python train.py --n_layer=11 --d_model=128 --n_head=8 --n_kv_head=1 --head_dim=32 --d_mlp=320 --vocab_size=2048 --activation="swiglu" --norm="rmsnorm" --norm_place="pre" --norm_eps=1e-05 --positions="rope" --rope_base=10000.0 --rope_fraction=1.0 --qk_norm=false --attn_scale=0.177 --bias="none" --tie_embeddings=false --parallel_block=false --init="trunc" --init_std_qkv=0.0501 --init_std_o=0.00755 --init_std_up=0.0501 --init_std_down=0.00675 --optimizer="soap_variant" --lr=0.00378 --beta1=0.95 --beta2=0.99 --weight_decay=0.046 --lr_head=0.00903 --warmup_steps=200 --schedule="wsd" --decay_fraction=1.0 --decay_shape="cos" --final_lr_fraction=0.0 --batch_tokens=32768 --seq_len=1024 --doc_mask=false --train_tokens=190400000 --steps=5811 --dataset="wikipedia_en"
Each number is 50 + 15 x the weight over the matrix's rms, rounded and kept within 0 to 99. Layers, rows and columns count from 0.

# layer 6 MLP gate, 320x128, rms 0.152, rows 292-310, columns 0-127
50 58 50 31 67 47 54 64 47 36 67 49 53 31 68 25 67 66 21 45 41 25 50 78 24 44 32 53 18 44 63 55 47 71 49 08 34 57 33 54 68 35 50 38 56 74 51 40 45 55 38 46 55 59 69 41 71 51 04 52 49 41 49 50 43 63 53 59 42 25 26 43 50 33 49 52 34 53 46 53 62 57 50 51 59 63 52 47 62 50 26 64 46 59 61 67 19 59 44 48 40 47 55 20 38 33 59 35 59 64 32 40 55 52 04 32 25 45 44 49 72 38 26 38 38 36 60 46
38 62 40 55 72 59 47 74 57 75 76 46 20 36 38 62 65 40 71 60 64 51 78 57 51 39 47 40 49 71 53 60 65 78 46 56 74 43 66 63 22 62 44 45 40 49 65 57 46 72 38 59 51 56 48 55 66 48 50 42 42 75 53 67 42 68 52 40 07 55 49 51 41 67 50 23 56 18 57 15 43 37 58 63 53 54 55 33 49 08 51 61 30 45 41 63 75 49 47 63 57 61 44 70 56 46 46 64 53 65 54 39 22 44 45 19 74 56 35 60 61 51 63 53 47 45 43 67
70 30 31 18 61 65 54 29 35 39 64 63 53 36 52 44 43 16 66 48 53 53 34 32 40 34 38 63 73 55 41 59 34 45 48 54 00 31 63 24 55 47 51 73 70 56 43 61 54 45 32 33 46 46 36 58 70 55 56 72 54 46 17 71 48 40 72 59 59 59 15 45 47 31 45 66 79 53 94 48 47 80 56 53 52 57 42 35 64 56 57 37 64 66 35 56 48 63 52 58 54 41 69 42 32 36 59 73 48 54 51 50 60 67 26 74 54 67 38 56 54 50 47 54 69 48 57 46
39 31 29 67 30 79 40 63 40 62 44 70 31 36 64 52 42 63 58 56 64 36 65 56 77 35 62 53 62 25 43 75 23 65 49 64 39 40 39 46 49 26 25 81 77 51 51 53 53 85 17 69 66 48 32 31 40 38 31 32 42 43 52 40 30 21 41 51 19 32 62 50 33 69 89 13 37 32 65 44 43 81 50 21 56 40 44 81 61 64 61 66 68 57 51 58 47 42 40 51 37 68 45 70 53 70 07 67 39 42 57 83 36 41 42 40 38 46 55 70 49 75 27 45 50 53 53 44
91 35 36 71 11 26 35 55 34 63 37 27 44 65 45 36 73 50 59 37 64 49 62 81 44 58 55 49 48 31 60 64 75 34 59 58 46 40 54 48 49 32 36 65 57 42 45 32 58 64 42 66 64 43 34 43 58 69 46 40 56 55 24 59 54 46 46 57 16 38 32 68 65 29 42 39 41 54 55 61 26 48 51 53 71 38 62 50 71 76 37 44 66 25 65 72 51 35 61 61 59 53 49 47 66 50 47 40 66 54 31 53 55 63 38 23 55 52 71 47 57 48 59 38 42 49 71 27
53 41 56 61 52 29 42 27 42 33 73 59 38 40 62 43 45 20 54 65 53 56 65 48 57 40 54 20 87 73 38 52 47 50 89 68 41 74 31 37 35 65 70 47 37 55 58 47 52 42 39 54 40 34 59 60 56 38 60 71 22 57 47 62 63 43 69 60 70 55 50 33 27 49 74 71 57 60 61 39 39 43 56 41 63 58 15 48 29 25 28 53 40 30 53 47 44 67 47 63 49 38 49 38 42 51 42 41 16 43 25 40 62 41 37 49 51 51 36 68 40 35 82 22 72 79 65 37
47 56 55 39 55 46 54 38 55 59 29 60 50 21 56 53 62 54 25 35 55 41 56 34 41 48 79 38 72 52 42 48 52 37 38 58 45 29 61 51 39 76 25 51 47 35 42 48 48 36 43 44 68 50 60 48 54 68 24 32 62 64 70 44 22 60 50 39 50 35 48 71 22 40 43 49 60 58 27 19 70 35 51 59 31 53 33 18 36 75 31 65 48 61 52 14 65 42 68 59 71 61 60 42 60 61 49 37 64 85 26 63 42 46 51 52 41 72 47 54 74 29 55 73 34 52 47 32
69 42 41 52 41 38 42 43 50 75 64 49 52 40 53 59 36 46 41 48 20 51 41 55 49 58 61 60 31 55 43 57 58 53 68 77 90 53 41 55 58 41 53 54 48 44 77 32 32 33 52 65 65 48 53 41 62 69 35 43 55 52 30 52 22 67 77 53 51 24 44 33 46 48 62 48 54 43 32 35 40 32 37 54 52 26 38 54 31 67 67 54 65 71 64 71 48 28 68 52 41 31 69 39 61 54 67 62 37 25 51 34 43 27 79 57 54 49 27 45 49 58 63 60 66 33 44 33
59 34 57 74 55 29 45 59 28 41 55 34 65 45 47 48 53 39 78 40 42 30 54 56 51 27 32 26 39 61 52 50 50 00 43 62 28 70 33 41 55 59 29 51 57 53 65 47 67 37 76 36 53 53 70 54 81 32 49 47 60 36 17 55 56 45 44 60 53 77 49 70 71 52 29 50 34 52 57 50 49 73 81 71 99 71 52 50 31 60 38 36 30 42 21 66 57 31 42 46 64 45 70 45 51 39 63 48 44 42 38 40 48 68 59 71 45 25 47 35 72 25 58 49 34 63 68 36
38 44 39 39 61 42 28 43 50 70 30 24 51 67 49 61 35 44 63 71 78 34 65 38 40 45 25 48 57 49 49 53 31 50 66 54 33 51 47 22 62 52 55 54 41 61 42 77 43 55 44 78 38 58 83 75 88 70 28 65 62 40 62 54 53 42 22 48 37 34 51 54 59 48 44 48 74 76 48 44 54 41 31 46 55 61 47 52 31 57 48 51 48 42 58 24 23 25 71 39 51 65 27 40 97 63 64 30 33 59 21 82 38 65 52 67 40 49 47 50 66 23 79 51 47 51 66 22
53 63 49 52 34 42 57 36 66 44 32 42 38 34 48 34 59 45 58 36 33 60 39 62 55 37 70 56 35 44 52 71 55 36 43 62 45 51 67 21 54 57 62 43 81 47 55 64 61 68 45 34 24 58 53 30 43 50 46 62 55 43 70 62 40 44 70 75 36 28 20 48 71 65 33 58 57 42 35 32 64 50 39 56 63 51 58 57 55 44 15 31 35 61 47 65 63 51 57 68 31 44 54 63 83 62 28 83 47 43 44 26 54 62 48 47 70 35 28 49 50 29 36 71 40 35 34 31
56 38 70 47 49 32 76 54 58 34 82 55 37 62 56 48 55 49 60 68 49 62 71 42 44 49 49 40 28 68 52 47 36 54 12 56 42 79 52 65 30 57 40 64 64 34 64 65 74 54 50 43 43 36 24 37 69 47 35 58 77 58 60 28 41 58 56 58 68 51 18 36 43 36 22 78 42 45 71 38 48 63 43 31 46 63 35 44 76 64 61 34 63 32 64 59 53 53 77 60 53 49 43 46 72 43 51 36 07 39 26 80 69 65 29 50 59 44 35 24 86 57 34 60 38 36 74 62
66 46 63 68 51 41 26 25 35 45 49 63 37 70 37 56 58 59 48 53 73 77 66 65 56 60 68 35 74 72 58 42 43 58 44 73 49 59 51 33 38 57 42 41 61 44 48 55 49 39 64 55 28 55 31 48 51 30 58 25 49 53 55 28 41 63 60 46 74 54 43 44 45 44 36 47 60 35 55 60 52 53 49 35 34 53 88 71 46 64 49 39 46 37 31 54 51 47 33 44 55 57 40 43 58 61 50 49 62 47 27 57 28 55 39 88 46 24 31 63 38 47 70 57 20 68 48 35
36 43 40 65 35 39 72 25 64 63 28 33 48 75 75 48 59 41 51 77 35 64 72 31 42 61 51 34 41 24 38 37 61 45 62 53 66 61 71 58 48 40 64 63 68 48 47 40 57 57 50 35 74 60 63 73 54 28 35 48 76 42 58 67 69 48 45 73 62 52 44 48 49 36 47 36 48 25 55 61 57 42 83 63 40 48 48 59 44 40 37 59 67 54 96 43 37 34 50 59 52 56 69 43 69 48 60 55 52 64 27 60 26 66 35 20 47 39 36 50 46 58 20 45 43 50 79 76
41 36 64 35 39 48 41 59 38 48 88 31 47 33 64 60 37 43 61 65 46 64 19 46 29 33 46 71 48 75 44 50 33 42 69 64 37 28 50 37 56 58 57 57 46 29 37 66 16 44 12 41 52 46 54 61 82 28 47 38 56 53 60 48 32 39 43 21 52 68 32 88 45 30 25 77 24 69 74 62 63 40 75 65 49 48 64 62 64 73 56 31 75 45 48 48 36 52 48 59 56 54 51 44 56 67 68 54 41 39 54 40 60 56 82 56 39 49 51 28 35 49 69 47 60 43 47 66
47 18 49 41 71 45 32 62 50 30 67 61 66 53 58 61 28 30 54 44 75 40 53 58 38 45 48 49 52 49 50 62 34 61 81 79 31 50 59 74 69 72 36 60 52 39 67 64 64 39 62 83 59 53 38 53 37 50 34 45 54 51 58 67 39 34 59 41 40 69 38 28 75 43 31 21 33 62 67 41 42 65 42 35 48 48 60 64 43 48 59 70 42 49 30 45 66 46 75 28 34 67 58 42 15 76 57 31 52 64 43 49 84 60 41 64 68 63 77 48 65 61 60 57 46 70 59 33
21 27 67 75 24 25 37 56 24 51 71 55 30 46 65 28 41 57 30 65 29 45 88 65 34 30 58 28 64 66 68 45 37 69 60 59 55 48 54 66 60 24 36 48 27 57 21 66 60 45 41 55 57 42 51 47 66 19 28 40 51 49 21 49 20 51 40 44 36 66 78 42 59 64 38 23 73 43 40 62 56 14 46 91 52 24 45 69 61 66 49 46 41 39 73 45 27 79 83 34 31 46 30 66 41 49 74 72 37 53 67 55 27 57 51 64 19 63 35 18 53 62 46 46 46 37 38 67
56 47 34 38 38 57 42 50 80 54 60 38 28 33 63 57 49 37 37 62 50 48 65 83 35 17 36 41 18 40 43 76 69 42 55 85 34 65 71 29 62 30 48 56 54 53 53 58 46 65 32 48 53 81 59 55 69 53 47 57 50 62 49 26 34 58 19 70 44 43 68 60 75 51 49 69 44 37 57 52 37 51 61 51 28 42 40 44 57 53 36 52 46 68 51 59 33 57 47 39 90 41 48 41 58 62 49 28 53 64 57 32 39 61 45 59 41 58 06 36 25 43 43 44 54 23 75 76
52 26 58 40 57 12 57 32 42 76 59 36 50 90 37 48 39 38 57 71 49 37 40 47 48 57 64 31 59 49 51 59 01 14 49 69 34 33 57 52 70 39 48 35 27 15 52 52 46 35 75 55 75 78 41 31 35 61 45 48 72 54 40 68 52 35 38 56 51 53 62 41 31 54 39 62 74 43 59 38 67 58 68 40 62 31 62 46 43 43 48 42 64 56 35 53 49 56 50 51 42 65 55 41 64 30 58 74 56 89 55 67 46 37 47 74 47 49 69 44 51 44 30 55 50 45 44 39
# layer 6 MLP up, 320x128, rms 0.145, rows 292-309, columns 0-127
53 53 66 42 59 60 41 39 68 49 49 48 55 67 72 65 79 17 42 63 51 76 30 66 62 40 48 36 28 52 37 59 65 51 28 59 40 69 73 31 35 00 37 44 20 25 36 54 44 55 47 27 61 50 64 31 30 41 43 59 52 52 36 48 32 41 28 60 58 35 60 81 80 34 60 42 51 23 65 52 22 34 44 28 51 44 56 51 62 81 39 37 54 39 61 62 57 57 51 47 41 46 53 42 36 29 41 63 62 56 50 11 58 56 59 80 48 68 82 46 38 28 39 48 43 68 56 46
28 49 38 33 44 61 58 41 60 59 44 54 13 53 16 29 47 56 45 56 71 51 39 41 53 43 40 49 42 38 47 66 74 57 29 43 69 75 64 41 65 50 46 56 61 88 63 58 55 40 43 56 53 48 50 57 15 35 50 54 76 67 66 52 42 74 24 47 62 52 50 32 41 62 52 78 52 40 29 39 71 37 46 59 56 31 58 24 35 79 43 76 59 40 27 56 38 62 54 53 35 39 41 34 43 69 46 40 13 56 50 20 29 49 80 51 23 56 22 48 44 45 46 36 55 75 21 57
52 63 38 51 52 33 43 45 78 70 68 49 29 41 73 40 57 30 88 57 47 58 36 70 56 71 27 26 48 61 64 41 58 63 54 47 43 54 39 49 50 58 38 42 79 68 39 43 44 49 51 34 31 38 53 71 47 38 49 30 47 52 30 51 42 44 39 33 28 55 49 36 73 70 74 58 58 75 24 44 51 41 49 46 39 66 50 60 35 46 31 27 16 55 60 44 40 57 69 54 41 66 41 81 70 56 58 28 57 49 43 40 45 48 57 60 38 64 45 82 73 51 34 62 50 44 62 85
48 76 24 40 28 25 17 32 75 24 38 60 58 35 36 52 46 53 60 48 26 68 68 62 71 50 31 91 71 60 61 42 67 41 74 51 64 34 53 44 92 45 56 59 40 65 40 70 26 55 48 30 64 58 40 65 99 49 43 43 46 72 26 25 75 37 87 37 51 76 66 95 58 52 57 34 33 51 64 61 65 74 41 43 50 72 53 67 58 39 61 58 91 48 41 32 36 65 56 34 51 53 50 48 44 44 56 44 69 82 50 62 31 25 48 34 56 54 31 54 45 44 71 33 32 37 28 36
15 57 53 17 47 77 45 62 74 49 57 56 57 45 40 67 56 56 53 36 26 51 41 61 47 42 50 67 79 43 19 43 60 59 52 35 82 36 83 31 66 77 93 56 47 56 59 42 58 43 38 21 65 27 46 66 38 52 37 60 68 94 74 48 52 58 61 29 75 47 64 31 41 37 60 54 40 51 48 40 36 32 44 50 33 49 55 56 44 61 17 66 35 46 63 63 46 47 54 54 44 54 67 42 57 53 53 55 40 64 75 46 57 59 66 52 46 56 38 50 44 45 51 44 44 46 16 41
36 38 46 25 47 49 48 52 83 69 27 22 47 42 03 71 65 74 51 46 32 66 37 39 73 55 66 48 36 32 35 28 48 39 42 32 62 63 44 73 81 80 49 54 59 41 34 60 57 32 54 50 40 55 58 42 52 38 41 55 71 47 76 46 31 59 43 62 40 39 53 56 72 28 31 51 44 51 40 30 60 51 51 50 85 40 61 49 66 56 60 54 42 43 74 41 48 52 50 59 39 30 33 56 54 32 61 63 43 34 82 54 61 34 48 63 48 48 54 35 64 42 48 47 65 72 76 42
44 52 50 31 31 28 52 29 46 49 32 54 46 71 45 48 38 64 79 62 38 62 33 38 48 20 43 71 76 34 70 40 58 75 48 60 57 44 43 67 63 70 46 31 50 44 29 51 76 35 53 60 69 60 42 51 38 27 68 54 63 55 27 88 61 45 66 58 67 57 62 53 59 67 44 50 30 45 51 58 43 58 47 37 44 77 43 65 79 60 51 42 38 35 49 40 61 31 41 43 66 63 72 59 28 37 33 60 40 54 50 59 39 28 60 49 49 22 53 44 58 62 59 30 60 27 21 59
59 47 75 40 39 62 42 45 76 49 49 58 60 53 40 46 65 54 56 30 69 47 48 48 69 47 61 65 43 13 21 54 27 34 48 54 65 27 60 44 51 74 48 53 26 55 39 46 62 61 45 24 45 35 58 80 59 46 60 37 30 55 73 59 43 55 40 17 54 48 40 47 54 68 47 49 56 56 36 41 46 49 32 60 33 28 65 34 54 48 45 56 55 56 40 41 51 64 42 79 50 78 77 65 35 48 63 47 49 84 44 44 85 64 67 54 16 57 45 44 46 49 64 67 34 42 46 51
66 52 61 44 58 57 53 36 52 56 59 53 44 48 55 56 51 45 45 51 78 44 39 31 36 41 55 32 35 57 17 59 35 58 63 50 46 53 76 36 59 61 53 47 84 39 58 44 51 47 70 42 64 25 53 24 44 74 49 40 74 68 29 56 47 63 40 39 46 40 85 69 44 80 10 78 53 53 46 27 56 42 49 58 67 55 70 60 38 60 33 56 69 44 68 71 17 63 63 63 41 36 43 58 86 43 57 44 59 35 60 06 70 80 64 54 47 51 46 29 73 24 53 30 41 56 60 45
62 46 35 34 62 37 32 49 53 49 41 45 42 39 35 62 52 53 80 36 48 65 54 53 39 44 52 52 62 38 55 62 33 38 56 57 36 73 33 47 46 28 52 59 47 45 60 69 54 21 54 32 52 78 44 28 40 69 56 35 49 39 45 68 57 43 75 62 61 55 86 45 54 64 36 60 65 38 64 54 92 54 80 86 57 64 90 55 51 32 32 14 55 20 53 28 59 57 25 42 31 23 38 35 47 34 55 65 59 57 38 65 77 28 78 21 62 55 50 40 68 38 70 16 48 58 57 27
44 53 59 54 66 36 50 55 68 58 66 58 56 63 28 39 60 52 66 76 69 37 44 47 59 49 60 32 45 39 58 68 88 18 52 73 50 49 38 51 31 46 36 57 27 42 45 34 59 41 51 44 11 64 38 69 54 33 30 79 59 65 61 38 26 43 50 55 44 42 37 76 45 42 60 50 24 41 37 47 50 64 35 66 47 53 54 55 65 76 75 27 71 47 73 44 32 34 23 26 52 49 55 08 40 55 58 54 47 36 52 56 35 46 62 64 23 55 38 36 76 24 47 31 53 51 70 30
49 34 50 65 48 37 72 65 75 76 58 58 48 42 45 54 82 23 58 69 82 64 79 37 60 23 65 25 52 65 48 46 31 38 42 64 47 47 71 62 67 58 50 48 68 37 41 18 39 61 48 68 51 33 60 54 39 45 63 56 86 64 50 59 36 47 67 89 46 58 66 49 45 58 54 75 49 64 52 53 79 32 58 59 67 41 73 59 47 35 50 25 40 25 72 55 53 18 78 60 40 08 29 35 51 49 61 41 42 63 82 55 39 48 40 60 50 48 61 45 42 52 55 25 61 56 48 40
29 53 49 35 54 54 20 31 41 65 60 28 27 44 39 29 47 68 68 33 72 66 45 38 62 99 83 45 45 57 42 48 17 56 57 51 53 40 45 56 46 56 48 51 66 34 78 56 49 39 53 20 44 59 41 73 73 19 43 34 50 56 54 66 38 46 67 72 52 46 64 62 41 27 52 51 51 50 44 59 54 61 21 60 28 58 68 76 64 56 30 37 21 28 44 34 54 39 32 39 41 59 52 66 82 87 36 54 44 50 70 56 40 85 36 77 59 62 29 65 66 36 73 70 37 59 60 61
55 80 49 74 72 75 56 58 29 49 56 51 39 72 00 47 46 51 47 50 25 12 61 76 66 49 39 60 46 51 41 60 44 31 62 60 40 55 59 34 74 30 70 42 45 59 30 75 61 71 35 61 27 26 44 39 71 67 81 46 71 47 51 48 59 48 66 33 51 74 48 31 48 72 49 58 16 53 50 69 48 59 29 49 48 39 50 23 53 43 47 42 69 70 41 38 35 16 42 46 12 63 42 67 58 65 41 48 61 33 52 44 71 44 37 52 52 35 30 44 63 60 90 36 44 94 67 30
95 58 26 47 56 45 10 42 78 55 72 46 35 46 41 55 67 71 22 25 65 70 55 55 50 57 57 81 52 40 32 58 53 53 72 70 39 55 69 70 28 57 63 72 24 41 50 59 62 44 43 48 48 30 35 46 59 64 56 17 55 45 33 38 20 75 35 74 53 55 66 46 34 39 34 47 45 47 40 38 54 46 69 28 70 48 42 58 44 46 51 68 43 50 78 49 28 73 43 35 43 46 20 43 41 45 42 61 86 64 31 61 54 44 50 57 25 50 56 51 33 33 56 53 46 51 58 27
41 52 49 67 52 52 39 43 50 77 39 37 51 51 40 42 65 60 71 44 48 63 45 49 47 45 63 34 61 47 51 06 68 47 63 37 72 43 38 34 81 42 59 39 63 47 41 71 66 65 53 46 39 49 60 57 56 38 65 57 41 45 51 40 64 40 45 39 25 50 53 50 43 70 36 76 71 56 44 53 46 48 44 53 40 33 82 64 47 65 45 43 56 31 59 36 57 67 27 45 70 74 54 37 67 45 57 52 48 48 32 62 23 68 54 53 56 50 28 22 59 53 61 54 75 51 53 34
33 70 62 23 32 66 79 47 33 43 48 38 68 54 39 59 47 79 61 31 48 73 50 56 20 67 34 79 69 62 73 59 69 67 32 74 42 00 72 73 53 43 50 51 69 61 54 52 62 15 42 36 54 53 27 20 49 56 50 57 73 67 37 56 65 44 38 27 44 37 36 48 31 54 75 75 48 55 27 41 48 46 56 72 24 29 57 70 38 34 75 34 47 85 69 69 51 64 53 37 59 35 48 65 54 48 28 88 46 63 70 48 77 24 43 46 70 52 24 22 58 69 27 20 46 62 55 57
16 44 62 71 63 37 48 77 65 41 48 44 29 30 56 52 60 58 43 57 38 48 50 64 64 54 35 34 61 77 39 39 56 69 58 67 57 51 43 36 35 48 41 49 51 47 67 35 58 59 09 64 61 72 72 28 46 86 52 52 57 38 61 62 37 16 77 39 49 32 59 49 72 37 54 00 36 55 05 51 73 43 22 41 58 62 65 46 32 54 69 45 65 40 33 43 71 51 84 43 37 53 48 39 63 53 22 65 45 35 55 68 50 35 56 56 47 44 38 43 46 46 75 60 69 58 26 69
# layer 6 MLP down (transposed), 320x128, rms 0.133, rows 292-309, columns 0-127
48 77 43 60 42 35 44 41 53 75 52 72 53 56 35 55 38 30 61 36 54 36 83 33 49 66 30 59 57 51 55 85 59 31 60 52 50 58 53 82 24 60 46 40 47 49 32 53 51 24 20 23 70 36 41 53 31 52 65 68 64 28 53 51 63 12 45 17 65 56 43 60 47 46 69 51 56 41 56 26 36 52 49 60 44 48 36 46 43 57 58 46 60 45 41 53 36 50 56 76 77 33 51 45 48 47 45 50 73 13 63 51 75 66 43 48 30 49 77 15 59 66 72 46 79 49 62 70
35 50 58 46 48 48 44 37 68 73 58 49 83 79 67 41 48 75 31 45 32 16 32 57 75 69 66 57 39 66 55 48 51 71 64 35 77 40 42 52 72 50 42 52 18 27 33 66 76 54 44 53 37 52 58 69 56 49 54 46 17 53 58 25 69 30 42 92 30 16 61 60 54 61 33 55 46 55 70 61 45 45 37 45 39 50 61 92 68 38 33 48 58 43 47 49 57 37 53 37 40 53 31 42 56 40 49 53 69 50 46 71 56 40 30 61 44 52 53 54 06 52 34 39 31 34 36 29
45 50 58 45 34 47 51 32 49 42 49 58 27 59 69 50 54 51 41 69 49 46 41 75 31 38 60 35 41 49 27 62 37 27 44 52 52 68 43 22 43 34 22 34 68 52 58 26 63 34 57 84 55 72 27 57 66 50 46 41 62 41 68 43 64 55 53 62 35 68 52 54 48 52 48 67 85 59 49 51 65 62 40 47 31 89 45 42 51 47 69 50 53 54 67 32 62 45 32 44 51 45 45 57 49 49 70 34 50 55 30 64 70 48 60 37 72 74 29 49 54 40 46 73 48 49 46 56
37 32 97 73 49 43 46 32 36 59 32 28 46 32 63 25 70 79 39 35 50 36 46 57 57 55 33 77 75 43 40 58 62 31 25 36 57 43 45 56 40 60 72 20 45 31 67 73 50 37 75 55 60 68 66 51 60 52 56 30 48 32 46 72 68 62 42 54 25 56 46 27 39 46 39 35 38 86 52 29 52 29 32 58 45 36 57 50 39 36 56 71 56 48 27 30 72 62 60 47 62 46 46 38 79 44 40 59 32 56 69 21 43 53 38 51 76 49 36 49 61 53 25 60 50 55 36 42
84 36 62 44 64 58 39 61 68 54 25 43 30 42 62 54 34 43 49 20 48 51 58 62 48 40 41 56 37 45 51 51 73 39 48 50 49 85 48 50 46 63 17 49 59 37 61 11 45 37 43 72 67 51 51 53 67 42 59 23 42 53 37 99 57 62 53 01 52 49 63 54 28 50 47 48 43 37 28 58 57 51 40 32 61 56 44 52 56 39 75 55 63 62 45 54 50 57 74 58 37 53 53 66 40 32 27 49 52 28 61 59 63 25 48 54 44 40 81 74 23 48 55 65 34 58 45 59
42 23 54 70 62 61 53 31 59 40 56 60 39 48 54 50 58 54 65 41 73 72 46 27 74 15 48 74 43 61 46 50 35 59 65 28 18 17 67 43 54 29 68 49 58 50 57 68 57 43 62 47 57 64 65 83 53 69 37 37 66 60 49 55 59 64 39 32 50 42 44 60 23 47 32 56 53 61 56 65 54 47 44 43 76 65 39 64 54 40 19 49 35 54 41 53 29 28 47 45 62 60 46 01 60 68 31 27 36 64 48 49 62 23 34 60 55 36 38 31 38 62 55 75 74 83 67 45
44 67 55 58 64 35 49 64 61 79 25 45 50 52 37 36 51 52 54 46 60 44 27 56 28 67 75 37 60 42 71 44 35 45 90 59 43 65 33 53 25 55 51 73 46 58 37 44 54 64 52 33 54 24 82 69 51 64 42 32 61 37 30 65 69 36 69 42 49 46 50 48 68 50 29 53 63 59 70 42 56 69 50 60 45 70 67 44 26 38 28 26 56 45 60 61 64 62 50 30 74 55 26 62 42 48 70 47 41 14 69 42 56 53 52 54 68 57 64 75 51 33 58 54 41 24 44 42
53 47 48 24 52 54 37 44 63 28 55 42 53 51 61 58 25 41 41 76 60 50 48 59 30 44 63 41 67 42 32 58 62 51 38 36 70 45 49 34 50 45 16 65 58 54 53 47 37 15 48 68 67 42 57 40 72 51 47 45 46 51 35 38 36 63 41 29 69 35 55 59 54 28 69 72 57 50 30 38 73 43 38 58 75 46 52 21 44 56 29 43 63 78 42 40 31 51 68 50 61 83 76 73 45 24 66 31 60 45 35 54 34 22 48 45 48 18 60 62 48 69 64 76 57 45 46 46
71 57 45 48 60 51 43 69 52 58 61 49 58 60 65 49 40 75 49 22 59 42 48 30 82 52 21 42 46 50 80 41 47 67 43 64 55 51 60 43 55 50 52 41 35 65 75 43 48 38 47 74 48 53 61 20 50 22 51 46 33 68 36 41 48 48 39 62 48 79 50 57 70 41 64 67 59 45 35 51 58 81 58 30 71 28 73 71 43 55 38 60 22 38 75 35 53 63 65 15 47 51 50 39 36 43 45 59 56 67 51 32 29 55 49 58 49 46 25 51 50 38 45 28 52 57 30 18
43 52 70 42 60 43 55 61 38 69 62 50 32 72 56 41 33 46 54 46 68 96 58 44 35 58 40 56 64 45 27 57 36 36 70 65 59 50 57 50 70 68 50 57 34 56 43 62 69 53 54 30 57 51 50 36 31 21 44 61 85 50 33 25 61 59 34 28 26 28 72 48 66 60 45 56 31 59 56 51 56 56 66 82 33 40 60 63 48 27 67 68 45 43 42 38 87 61 54 34 43 34 44 46 47 15 56 42 60 54 60 38 44 81 75 59 57 61 49 24 41 66 84 43 47 39 39 23
50 45 69 44 36 45 47 59 55 59 73 80 56 62 50 94 35 61 43 58 58 11 43 59 72 65 41 69 35 46 35 76 45 63 27 48 48 31 38 51 49 36 69 45 56 74 55 50 60 17 44 60 72 24 49 54 45 41 43 25 74 57 34 62 64 49 61 56 24 37 57 58 33 28 49 48 63 42 48 45 38 52 59 40 47 36 71 30 52 58 33 79 44 63 71 62 36 51 56 50 53 52 38 75 49 51 43 36 44 64 61 50 54 29 38 54 49 41 66 38 23 81 59 36 54 67 34 65
50 51 43 24 42 37 57 58 43 32 34 36 28 37 38 63 60 56 32 67 38 72 46 59 43 55 42 71 60 13 51 70 38 77 51 20 45 48 62 49 35 30 55 44 53 33 66 49 36 47 53 61 49 54 48 42 58 48 52 33 43 44 50 58 61 64 46 64 60 34 53 40 48 42 32 30 51 39 28 40 47 83 41 51 42 43 33 50 48 66 68 61 58 79 42 24 64 56 18 31 39 73 39 65 50 73 38 45 52 54 11 68 64 36 30 55 53 62 60 41 42 29 36 99 53 45 54 49
63 38 14 42 37 39 77 58 37 66 47 49 67 56 68 34 48 57 50 50 57 55 64 68 51 41 14 59 37 46 53 62 49 59 54 39 38 29 53 37 52 54 56 63 33 39 40 67 63 48 22 48 51 50 72 50 32 88 62 53 75 32 45 54 39 64 54 61 27 62 24 34 52 35 42 68 44 75 30 41 71 49 86 47 62 39 11 53 57 50 53 33 46 56 28 41 50 62 60 47 43 53 69 45 51 47 51 25 48 71 61 39 38 54 81 27 42 89 42 75 20 66 67 00 72 53 36 30
54 52 26 32 32 65 48 47 53 39 48 62 55 55 40 38 22 51 54 84 33 38 70 33 56 44 34 40 32 32 53 49 55 64 58 35 56 69 58 64 61 58 57 65 65 62 26 46 57 40 30 69 62 54 74 36 21 41 08 63 52 69 65 32 63 39 50 50 62 68 57 31 56 62 18 49 44 37 63 48 36 51 46 40 29 47 64 81 44 69 54 55 42 67 87 29 32 47 44 64 45 66 67 00 54 59 42 41 88 46 36 70 24 60 32 70 43 25 33 44 23 59 29 81 79 65 58 42
48 49 53 36 56 05 30 49 33 80 46 62 65 29 49 45 11 41 42 43 23 40 35 48 48 58 52 18 54 59 51 48 54 53 31 37 43 52 47 53 61 62 74 50 82 43 34 44 38 53 00 36 41 95 41 33 71 60 53 47 47 30 46 64 46 42 27 61 69 46 33 66 62 49 51 37 38 73 57 39 69 64 59 63 54 61 42 57 53 42 56 59 45 64 69 49 32 55 46 44 55 56 41 17 42 57 55 69 47 24 18 31 56 37 69 21 59 40 54 34 77 50 85 44 56 39 65 42
34 66 46 46 43 40 55 74 57 23 53 53 28 27 63 65 76 52 62 60 27 56 51 49 41 48 48 48 35 35 35 61 59 43 82 75 48 53 37 67 35 55 54 51 41 45 50 33 89 44 44 31 57 44 31 47 33 31 24 45 46 51 41 46 34 50 39 50 41 45 44 57 64 59 37 44 52 62 35 42 33 75 51 58 49 45 45 59 68 42 32 76 51 29 78 59 43 45 57 37 21 49 42 31 58 50 89 26 41 51 69 66 29 26 56 56 78 42 81 53 55 56 39 30 53 71 59 53
43 40 44 56 39 47 40 35 53 49 48 53 52 31 55 70 46 33 17 50 43 64 30 25 14 33 49 60 44 50 46 52 28 52 55 64 93 86 38 34 49 51 55 68 31 55 74 27 50 65 56 16 68 48 58 33 24 43 55 57 54 50 64 46 39 50 34 47 68 21 56 52 51 45 22 55 46 33 56 25 48 71 48 54 60 63 60 48 49 51 56 51 60 52 35 86 71 51 63 32 38 45 43 75 43 57 39 13 55 47 66 36 39 60 82 31 66 61 58 86 48 44 87 32 28 42 08 39
40 39 72 51 77 33 38 80 40 50 60 39 33 52 24 16 72 42 61 74 44 56 43 58 58 56 43 37 54 32 36 63 54 29 66 42 41 54 61 73 23 72 69 56 33 87 62 56 64 66 31 36 58 69 34 50 49 51 45 30 41 82 64 52 64 38 49 44 29 43 70 65 69 69 33 16 49 40 29 58 19 25 67 58 64 43 70 26 61 65 76 38 56 39 16 35 62 56 51 26 50 39 46 51 53 74 41 75 37 83 57 43 67 50 50 66 59 58 57 62 73 50 62 44 28 42 55 38